Weights of a small transformer language model.
Training: a variant of SOAP for these matrices, 5443 steps.
Each number is 200 + 30 x the weight over its row's rms, rounded and kept within 0 to 999. Layers, rows and columns count from 0. The size before them is the row's rms in percent of the matrix's.

# layer 9 MLP down, 192x1024, rms 0.0668, rows 109-191, columns 320-383
101,219,240,239,182,213,190,206,202,158,233,209,202,225,242,176,188,181,260,198,143,171,187,213,161,211,198,176,207,195,182,225,192,234,216,202,184,229,173,194,163,182,209,159,208,187,177,191,216,189,184,191,161,251,162,152,195,201,195,174,175,222,258,197,187
100,219,227,221,213,230,176,164,194,137,214,178,184,170,200,190,179,182,189,203,198,166,212,148,211,223,203,201,154,180,207,148,199,160,185,249,196,213,194,191,251,187,211,183,276,212,191,184,196,220,216,253,227,273,148,196,233,241,206,197,228,189,172,213,217
101,242,251,192,196,125,175,208,251,201,216,173,206,214,246,157,207,226,215,187,196,191,245,274,212,199,161,233,183,181,175,203,252,260,183,179,211,204,209,212,176,206,148,234,250,199,194,195,147,169,192,141,151,222,190,220,190,247,217,179,196,165,216,189,192
101,230,198,158,259,182,176,181,220,230,224,192,197,133,189,223,209,194,225,169,216,174,248,202,186,183,196,239,193,196,221,169,194,196,252,119,159,232,183,189,207,199,210,164,194,251,256,197,143,213,202,163,193,202,225,219,257,265,225,172,226,149,213,177,234
098,239,262,227,191,186,216,207,234,243,221,195,165,222,202,179,172,213,203,185,207,215,201,179,168,216,248,157,182,187,199,175,244,192,202,225,191,210,262,238,169,252,164,293,204,206,216,222,200,210,231,192,235,223,166,200,174,166,137,214,220,153,240,191,218
103,233,223,259,218,199,229,250,179,205,196,226,186,199,194,138,199,174,185,162,185,202,212,127,215,247,199,233,181,213,227,219,223,183,185,121,230,176,199,153,168,188,165,185,132,151,196,149,154,180,209,226,176,164,146,244,230,177,215,226,222,166,240,170,157
099,197,134,158,282,187,172,196,176,163,293,136,245,158,164,268,193,164,189,228,214,158,241,182,192,178,185,209,221,184,172,161,210,182,201,161,200,153,199,200,165,213,202,201,292,261,221,195,218,202,201,212,176,198,172,161,216,180,199,179,169,207,199,187,260
101,236,178,168,218,197,238,209,176,205,204,212,194,157,245,160,200,221,239,274,185,213,203,188,227,232,217,209,183,208,183,304,202,166,154,248,220,234,220,187,204,186,184,229,156,184,180,266,200,206,203,214,178,174,228,246,200,204,189,229,194,172,250,267,116
105,200,227,189,226,149,193,205,199,208,216,220,204,131,153,218,177,157,115,202,191,223,211,185,190,170,184,158,160,196,272,187,187,158,229,191,227,228,211,177,201,188,207,192,164,219,180,180,192,182,213,156,191,129,170,230,146,164,219,168,172,249,208,234,214
100,194,177,215,171,249,237,200,156,222,243,196,206,191,224,206,193,209,184,160,245,213,256,209,211,200,181,196,173,179,204,163,192,259,250,275,160,187,185,197,221,228,211,203,198,163,203,198,180,238,192,184,178,200,190,176,217,220,226,222,226,174,191,225,192
101,188,176,223,192,179,199,172,200,155,223,205,194,199,233,182,211,197,224,225,235,187,186,144,211,243,150,187,176,199,164,195,126,223,293,175,210,224,207,188,236,194,211,200,187,202,191,209,257,161,218,162,211,188,197,221,206,244,177,176,222,214,205,141,219
094,240,175,191,197,202,149,244,187,177,231,212,231,171,200,196,204,192,230,164,204,188,213,203,178,154,208,167,216,155,172,231,195,228,203,197,193,196,216,220,181,259,198,217,212,183,197,151,176,174,237,154,118,217,173,206,207,155,205,141,190,194,212,171,207
098,205,204,212,216,202,219,197,220,176,205,226,189,194,235,180,176,189,190,190,176,148,162,170,268,156,195,207,216,239,164,236,235,208,149,186,269,213,238,223,155,250,186,177,273,231,192,199,157,206,131,147,223,183,173,179,155,201,180,205,210,163,174,156,214
099,189,182,196,203,230,209,228,245,220,166,191,249,201,247,186,191,230,196,201,192,208,179,185,180,200,143,213,192,156,213,176,162,203,204,240,195,133,186,198,174,227,198,215,169,148,144,198,178,182,216,241,219,169,144,230,211,180,224,230,210,195,180,225,191
099,184,214,153,234,165,251,198,177,197,269,170,194,255,232,165,196,242,226,232,258,285,171,256,157,141,217,220,187,247,161,196,210,173,180,211,198,200,214,197,148,245,225,172,243,207,196,208,165,191,216,153,197,244,203,210,160,165,214,178,175,185,190,179,171
104,213,231,160,187,183,212,168,199,214,221,231,187,221,218,188,159,187,219,196,179,272,189,183,181,182,177,190,193,186,219,215,169,158,142,170,211,180,256,209,183,234,259,208,189,228,223,195,197,183,211,169,200,247,153,155,212,156,202,176,189,223,267,297,212
102,222,191,167,223,216,204,197,204,197,204,218,230,152,195,194,204,183,181,174,283,237,209,216,184,175,184,244,189,259,146,187,165,197,207,157,224,172,193,178,222,237,175,213,234,223,148,162,220,143,249,239,202,230,241,187,167,131,209,223,209,250,191,222,208
098,175,172,219,228,207,222,240,186,174,212,245,245,138,173,197,135,208,200,224,175,190,171,180,169,227,217,307,147,192,202,169,191,212,212,163,205,225,212,195,222,227,209,271,195,168,192,218,184,161,194,201,247,236,202,207,203,202,155,266,255,197,202,224,183
101,154,182,224,216,226,197,179,229,213,205,198,163,193,208,169,213,148,229,220,238,229,185,148,223,211,221,181,205,198,253,200,273,215,147,166,192,181,194,218,191,221,237,210,179,197,180,205,180,154,229,232,207,134,205,130,198,208,213,219,199,129,182,187,165
101,217,211,225,200,165,208,170,189,225,191,235,234,236,200,214,150,201,227,199,186,213,178,171,220,194,225,190,267,199,210,139,255,251,137,194,148,178,174,207,218,242,154,174,238,218,211,175,199,208,176,176,204,161,163,196,179,227,244,237,179,182,196,239,224
100,226,220,208,158,195,223,228,138,252,197,191,254,240,197,140,153,197,226,220,190,230,212,204,190,246,201,177,165,215,195,226,166,203,198,189,240,229,251,163,218,179,189,194,257,218,191,206,189,230,161,258,247,210,213,183,155,208,265,178,209,191,204,223,213
100,216,215,156,212,210,195,261,181,214,157,209,179,202,202,184,188,243,185,199,183,225,203,194,167,200,209,182,208,184,158,171,237,190,189,200,219,175,192,213,198,212,214,204,167,193,229,227,220,127,185,227,177,208,233,218,150,189,223,173,147,192,191,222,218
101,228,238,195,165,189,222,187,195,241,153,161,220,225,231,172,186,196,234,196,210,235,210,194,176,197,172,182,202,214,238,191,169,200,204,157,176,165,159,170,242,179,206,257,180,191,208,194,170,238,169,245,222,172,216,232,189,150,213,179,243,213,270,213,225
100,126,217,171,202,170,225,233,180,213,250,176,175,255,247,168,196,224,140,234,228,207,213,231,186,166,194,153,218,172,244,210,194,236,185,215,217,187,236,153,179,179,207,146,178,151,167,216,226,216,168,179,189,194,194,223,157,208,183,191,141,192,227,186,216
099,125,154,219,206,182,156,178,230,199,226,271,207,188,250,206,212,220,199,252,211,213,119,203,237,231,180,194,190,190,245,196,189,194,196,203,194,186,155,192,194,212,205,189,231,239,183,165,241,206,157,255,221,185,188,171,180,184,178,211,186,184,201,202,204
100,255,173,184,181,200,217,192,230,211,213,193,185,194,174,197,278,231,239,234,216,173,207,169,216,211,181,189,186,172,238,238,195,236,217,178,181,170,203,203,189,231,156,150,179,229,187,191,174,220,203,194,176,193,231,249,191,142,243,232,197,211,212,218,229
100,173,196,215,183,219,262,227,136,170,205,216,183,187,202,189,201,174,216,219,173,215,161,207,245,219,158,157,186,189,176,226,190,178,171,187,230,202,187,216,244,215,140,191,242,188,228,266,225,162,176,175,188,205,174,172,188,261,203,160,188,184,226,197,180
099,209,248,152,264,162,152,173,173,206,163,170,275,193,154,175,236,188,188,210,149,204,197,199,165,249,184,170,232,223,196,133,144,144,151,170,214,201,202,193,189,193,130,153,159,185,221,163,223,218,152,193,179,193,252,202,170,211,193,209,158,202,169,166,250
102,210,219,207,181,186,181,193,225,181,223,148,212,170,248,218,194,164,222,220,211,159,240,163,174,212,200,159,165,221,236,191,160,174,182,155,176,162,226,184,174,215,193,203,228,122,146,179,201,250,220,210,122,140,180,184,222,169,165,211,248,199,180,240,207
100,185,230,188,195,234,239,196,226,222,247,203,214,184,166,209,206,205,261,164,226,147,238,122,192,182,246,199,256,184,218,181,208,221,238,197,187,186,248,241,247,177,201,234,173,191,203,228,148,194,281,151,169,136,212,271,158,195,208,175,178,196,202,229,199
097,241,224,203,131,241,190,198,190,169,149,238,198,193,183,179,200,174,198,213,175,189,199,188,200,197,237,243,200,245,155,244,189,211,204,173,264,155,230,251,243,223,227,158,180,240,219,193,205,217,202,171,209,202,211,216,192,173,218,191,254,256,174,214,188
102,221,203,163,209,225,224,235,215,217,183,170,229,187,191,182,198,196,161,224,183,135,193,222,189,201,177,155,182,231,152,260,239,159,225,165,175,194,212,221,228,161,229,196,200,167,220,213,170,142,160,198,129,215,180,260,193,159,260,163,237,223,201,199,275
100,219,187,212,168,169,163,221,212,204,220,206,226,189,213,200,184,178,191,184,222,256,209,230,234,231,226,201,213,237,242,178,159,233,195,154,193,144,200,222,217,233,135,190,188,229,188,235,181,212,159,191,173,197,195,174,168,220,280,195,228,200,216,183,225
100,177,215,274,178,210,195,223,231,189,201,216,221,142,206,198,162,201,212,160,198,195,193,298,216,154,244,153,214,187,193,200,161,226,201,200,249,159,262,191,157,170,222,144,222,210,195,160,165,240,181,227,179,249,195,259,169,224,179,203,244,267,221,191,202
101,181,178,209,214,181,164,254,195,166,216,217,140,171,240,196,239,145,229,203,204,200,220,192,186,206,227,236,143,178,239,200,228,204,184,213,202,221,218,218,134,214,200,237,229,168,154,184,192,198,283,192,180,178,236,157,233,248,246,252,213,209,221,187,220
099,259,133,193,236,173,221,202,177,249,251,214,214,188,193,175,197,198,192,224,215,192,130,187,185,194,153,186,233,210,230,168,189,202,193,219,203,156,143,159,211,233,236,152,154,214,213,174,194,184,198,245,219,211,137,133,188,150,215,279,192,176,231,189,190
102,192,165,221,202,210,203,209,176,252,223,192,195,212,209,203,192,237,216,197,203,254,226,206,220,193,104,241,171,193,172,178,222,195,211,213,192,201,228,215,193,218,176,244,163,109,184,188,211,235,155,226,218,204,140,231,162,232,196,180,223,221,266,213,235
101,224,177,194,180,203,187,210,185,181,184,175,136,218,183,187,178,173,229,227,171,160,207,207,246,225,182,214,182,163,191,284,205,265,204,179,169,230,210,180,171,175,200,201,212,202,239,221,189,173,198,213,209,199,188,266,241,192,160,237,238,170,202,208,233
099,244,243,227,198,202,212,168,146,162,191,233,184,197,251,204,228,175,198,194,268,207,234,203,211,213,206,187,202,162,262,168,213,203,212,214,218,214,190,171,238,185,253,234,161,235,202,191,218,171,209,203,182,206,203,221,174,220,227,170,196,197,186,204,173
102,191,231,197,212,164,237,202,200,176,169,212,226,212,193,156,192,213,235,214,186,206,217,155,216,180,152,187,215,208,203,133,182,205,173,203,216,202,219,178,172,165,237,218,222,216,206,195,241,206,240,187,215,185,192,162,247,171,276,172,199,205,200,219,177
101,157,124,180,203,214,182,193,186,209,238,253,154,181,215,209,169,257,204,293,196,193,247,207,180,191,207,210,180,204,211,166,170,238,202,219,242,222,180,189,165,210,133,170,212,274,190,201,251,203,209,209,182,195,224,171,183,244,242,184,193,166,202,171,173
095,229,211,217,182,230,207,207,190,261,150,173,181,255,206,195,181,193,225,276,194,229,196,196,206,213,271,192,115,132,180,169,242,222,188,205,193,186,207,223,210,197,212,202,178,183,167,179,240,185,219,187,147,213,172,265,209,222,221,166,158,191,220,197,161
098,210,160,248,152,203,179,225,225,229,203,175,206,168,179,193,175,203,210,180,196,198,200,173,168,179,179,238,190,238,179,212,198,213,209,191,194,246,181,222,196,181,191,168,185,205,227,207,220,212,209,228,223,225,217,175,258,152,212,207,195,261,203,214,183
099,143,118,212,234,212,191,190,136,154,228,208,167,137,179,199,209,220,202,197,188,203,165,237,169,175,249,224,223,180,199,215,239,198,227,194,222,222,186,228,201,196,152,256,211,216,156,231,236,175,183,233,206,190,233,233,170,201,167,200,162,214,232,212,157
100,180,177,248,234,254,217,218,209,193,203,260,217,171,217,177,143,143,163,189,231,192,196,144,193,232,174,262,191,187,187,229,186,177,154,269,200,239,169,183,248,191,127,216,238,201,201,237,204,257,192,200,195,184,277,194,188,204,205,236,162,223,160,240,183
101,186,212,174,221,195,147,183,186,206,193,120,158,256,183,179,207,193,164,192,182,206,259,190,193,207,185,197,238,163,186,183,160,217,212,250,243,197,174,207,231,200,198,242,168,194,197,226,221,220,138,209,188,166,174,177,204,157,209,178,230,159,201,183,175
099,240,183,205,173,207,251,159,208,239,267,176,227,158,184,167,192,184,207,185,229,190,219,156,195,226,210,205,207,212,188,243,196,178,226,197,186,256,190,227,231,187,164,243,255,193,154,229,238,203,201,137,161,191,169,165,201,188,228,169,218,220,192,234,211
102,165,169,186,210,153,230,193,189,185,223,222,264,261,229,222,213,185,214,182,248,246,181,211,148,221,216,265,227,194,179,182,147,222,125,195,135,179,213,192,192,217,169,228,154,192,205,188,229,167,191,179,181,220,236,180,200,206,237,177,234,210,224,234,233
103,203,175,190,222,169,157,171,174,209,201,186,198,220,182,240,230,206,231,177,179,213,199,181,218,239,145,181,229,188,244,174,242,246,222,177,217,182,201,229,156,178,194,184,185,192,207,202,144,229,185,235,229,215,232,193,187,177,229,174,223,192,140,177,219
101,220,203,153,174,230,180,193,220,183,222,237,174,162,186,251,205,182,197,183,170,155,220,224,210,220,232,198,197,212,110,216,166,211,184,231,184,181,178,209,196,194,206,172,190,206,213,169,227,206,197,208,207,193,120,188,196,174,198,213,233,213,178,205,143
101,119,207,213,211,191,215,141,239,263,254,212,226,211,244,215,228,264,167,209,215,201,249,151,212,237,181,183,231,254,214,177,184,233,249,226,203,203,181,223,199,159,174,204,232,180,220,163,186,223,189,250,183,199,220,184,256,195,242,174,219,147,210,203,177
102,166,169,229,162,177,151,149,164,220,232,233,238,220,211,218,208,189,169,209,208,186,196,212,248,182,193,230,230,151,137,281,193,215,203,206,193,268,163,197,194,204,201,227,226,175,187,133,180,175,187,176,263,221,225,182,182,174,192,191,210,158,206,201,138
101,271,206,213,228,146,144,204,194,149,224,232,200,192,214,146,209,149,192,188,183,215,175,224,210,220,168,242,217,183,208,193,168,202,247,211,231,235,243,255,212,201,227,245,180,268,135,176,192,234,179,207,206,183,222,211,172,190,216,177,210,178,187,188,177
098,208,257,189,202,196,231,198,199,213,207,176,207,192,199,217,208,217,220,244,214,155,113,190,248,219,253,223,196,154,146,190,289,187,192,241,155,214,187,148,224,147,201,208,182,188,151,191,238,190,187,218,217,131,208,205,254,187,242,252,192,194,200,125,169
100,186,220,214,225,247,175,185,148,138,195,229,195,186,186,201,151,181,208,191,238,162,195,200,194,210,167,209,229,177,176,232,143,226,184,194,222,154,197,214,208,195,231,190,199,253,277,219,202,220,176,191,239,136,199,198,214,209,190,173,224,219,182,178,180
102,152,189,203,239,220,303,228,213,228,180,201,189,155,236,207,162,204,231,205,231,188,172,138,192,216,205,153,176,162,154,129,184,229,202,146,198,224,158,232,201,201,207,170,212,214,244,201,211,186,243,209,182,228,162,181,195,111,201,206,253,212,172,261,179
101,169,229,243,170,184,186,253,205,252,234,201,202,189,206,255,206,215,202,187,198,186,159,224,208,192,160,234,153,158,151,129,155,264,207,220,219,169,158,203,280,195,208,197,193,220,171,211,127,222,176,168,237,210,213,163,180,224,177,159,240,196,226,203,209
099,177,181,194,185,213,157,188,189,246,170,151,194,195,223,190,232,182,259,269,224,220,180,184,205,188,232,209,187,229,211,207,141,197,181,239,133,229,218,201,205,200,237,223,236,233,243,179,235,196,206,244,147,199,234,216,201,251,238,243,192,199,213,190,169
096,196,226,253,192,196,239,190,207,141,210,178,185,178,225,215,192,219,200,163,182,216,263,194,189,166,211,243,216,171,224,210,170,212,205,244,226,191,187,228,182,186,200,172,234,224,204,206,168,159,252,214,228,166,213,210,240,181,204,164,213,172,270,175,208
101,220,210,208,232,236,213,175,214,195,212,192,249,208,194,234,181,190,187,142,177,148,198,235,159,185,155,208,192,180,168,218,162,187,210,216,150,179,190,178,248,206,176,212,234,210,172,217,151,177,140,193,166,154,225,274,218,242,161,162,222,154,202,204,240
103,211,205,240,185,206,219,222,181,190,165,172,144,235,207,174,185,150,220,220,243,265,158,165,228,258,197,214,246,158,245,229,258,162,240,184,276,213,190,205,169,194,149,177,143,228,247,277,212,213,188,168,135,189,235,206,184,212,188,245,176,206,183,193,206
101,231,221,201,196,237,201,245,170,203,162,219,213,187,176,158,175,239,203,236,164,171,206,178,241,175,209,222,213,129,189,175,188,189,193,216,165,215,245,230,170,180,207,188,204,208,212,186,276,178,198,194,221,232,182,226,316,171,180,228,220,153,175,211,257
100,159,237,233,272,189,188,193,254,240,203,211,235,218,168,158,158,169,231,158,258,222,170,200,191,217,239,201,230,178,181,206,193,264,172,178,159,177,201,132,223,264,238,197,209,210,204,181,226,170,200,200,209,151,215,209,259,206,222,198,244,255,206,245,236
100,220,168,214,193,208,179,187,180,174,199,161,220,200,174,201,201,267,174,171,196,227,170,172,192,209,140,252,152,252,208,162,220,222,239,230,221,203,189,213,235,184,192,225,187,202,227,193,213,178,254,232,212,123,211,224,191,253,181,163,180,179,183,209,179
103,199,195,211,182,218,150,224,203,224,228,167,188,184,218,177,190,234,172,184,137,213,171,189,205,200,152,171,181,226,245,171,169,173,232,163,194,180,193,232,190,242,236,178,203,179,194,167,124,260,223,124,166,196,121,196,200,155,209,208,186,261,205,224,188
100,239,139,183,127,225,185,237,175,227,224,175,221,223,196,186,192,188,271,224,166,217,214,166,240,151,210,159,213,166,200,204,221,139,193,219,202,184,231,215,155,212,148,181,201,157,184,163,187,172,272,141,189,263,187,172,146,146,199,207,190,214,148,170,199
101,195,234,206,197,240,194,244,224,253,201,206,227,194,259,176,229,224,191,196,162,175,220,219,179,170,184,220,218,207,250,192,193,220,180,250,210,233,224,212,201,240,183,213,211,183,205,202,239,168,253,202,227,191,182,203,202,172,149,196,198,167,256,240,133
100,230,207,148,194,224,211,223,225,167,176,197,243,142,256,129,186,220,170,174,245,205,177,189,219,181,217,210,213,179,203,163,187,173,219,165,221,207,184,154,189,189,224,181,224,220,191,188,243,143,168,207,179,167,203,227,152,169,188,181,198,166,185,161,204
093,186,172,230,232,179,250,183,202,214,201,185,192,189,185,207,162,205,194,193,212,207,223,168,176,168,217,227,156,171,203,177,202,189,224,207,161,242,172,184,225,199,200,193,189,240,247,150,209,181,226,197,212,135,181,186,195,207,207,171,223,216,235,200,202
101,174,199,270,222,170,192,217,168,199,219,193,183,192,196,230,237,180,154,230,249,255,157,170,227,204,157,220,168,186,240,181,181,174,172,202,180,191,157,218,160,176,225,200,195,205,206,192,267,208,213,201,192,222,285,190,153,267,187,169,189,195,188,187,208
101,175,247,220,263,217,209,178,177,176,195,166,239,255,205,228,205,221,168,227,201,197,155,206,161,167,217,219,178,223,227,176,228,251,251,209,193,228,210,243,203,188,227,215,211,216,206,174,262,209,213,215,163,213,241,213,190,226,216,215,223,161,193,219,224
101,212,232,204,162,220,241,150,229,226,182,211,189,195,215,179,167,252,209,242,257,195,194,142,185,176,210,185,225,193,201,207,189,207,244,195,200,148,144,186,203,256,183,243,215,170,214,174,244,170,208,233,206,196,183,244,141,197,217,198,183,247,231,227,214
101,218,183,137,222,142,186,198,203,237,189,180,178,228,233,230,205,223,213,188,244,235,188,209,224,183,157,261,230,173,226,187,194,177,227,167,207,184,150,199,263,188,230,197,179,206,240,202,178,181,216,167,226,180,194,173,178,230,131,199,206,186,214,185,220
100,219,181,195,185,201,145,217,244,195,208,160,227,239,159,149,206,207,189,266,202,135,174,199,184,212,172,234,174,188,137,148,186,165,240,184,177,189,209,118,204,169,199,204,193,213,239,174,236,232,257,225,199,221,213,179,193,182,201,222,197,237,247,221,269
100,188,186,187,221,232,234,207,210,215,245,245,258,178,195,236,204,225,160,165,203,226,242,182,233,193,153,199,187,174,202,181,187,272,199,219,205,183,160,213,196,222,191,222,175,198,126,169,155,223,200,194,198,150,217,195,180,174,152,178,174,174,195,221,216
099,236,154,161,201,155,240,186,194,215,171,174,219,193,192,130,166,212,206,228,196,233,203,265,227,135,240,233,222,204,134,214,189,246,161,181,192,182,186,199,192,214,262,192,185,210,186,194,144,210,227,172,214,223,275,230,220,226,173,128,220,203,199,293,218
102,167,205,221,203,207,194,151,202,203,170,239,206,212,182,246,217,199,205,214,157,162,205,189,121,257,234,181,197,191,182,173,245,217,145,198,195,201,217,223,226,189,212,192,236,248,150,236,267,219,158,180,172,178,184,166,173,216,243,239,166,162,170,182,211
099,191,192,261,206,233,240,159,177,175,202,167,170,255,225,164,258,139,165,177,220,180,169,198,212,174,185,207,216,200,226,183,198,166,181,216,161,195,213,204,214,225,206,265,188,217,237,215,206,243,185,224,152,208,154,165,184,265,231,211,206,256,230,166,167
105,220,197,173,199,182,196,212,160,183,235,160,193,146,150,222,208,187,136,175,239,208,237,249,151,198,210,194,223,210,178,175,241,212,179,183,199,237,140,176,249,203,132,171,199,228,167,176,196,193,227,232,213,192,146,212,202,254,259,175,224,192,213,192,164
100,175,193,207,194,235,189,170,197,197,278,224,159,224,247,223,207,223,219,196,235,201,208,223,203,193,216,198,210,178,189,216,224,198,181,217,257,204,209,270,166,203,275,207,188,248,249,175,213,226,167,212,234,239,321,161,197,176,192,163,192,185,167,215,224
099,176,124,161,207,180,219,219,168,215,185,171,205,182,193,192,172,224,198,220,223,220,173,182,222,224,164,198,174,179,208,160,219,195,225,173,180,236,221,269,245,231,208,242,189,165,147,211,177,203,193,191,162,201,169,181,222,230,198,180,183,170,188,204,205
101,192,177,204,188,193,182,206,219,194,190,178,202,177,222,223,175,211,272,233,222,157,169,213,217,206,187,199,209,174,229,193,205,178,178,211,212,193,197,205,157,177,171,177,237,199,202,218,216,196,269,201,194,158,210,215,204,204,204,222,180,184,258,243,219
102,203,218,185,245,212,192,162,208,207,201,176,183,203,209,209,194,161,157,144,206,222,175,148,208,242,194,222,260,193,217,285,188,210,143,167,181,234,166,268,178,166,206,213,229,204,173,206,174,203,203,211,144,251,228,209,179,235,170,191,210,159,240,180,182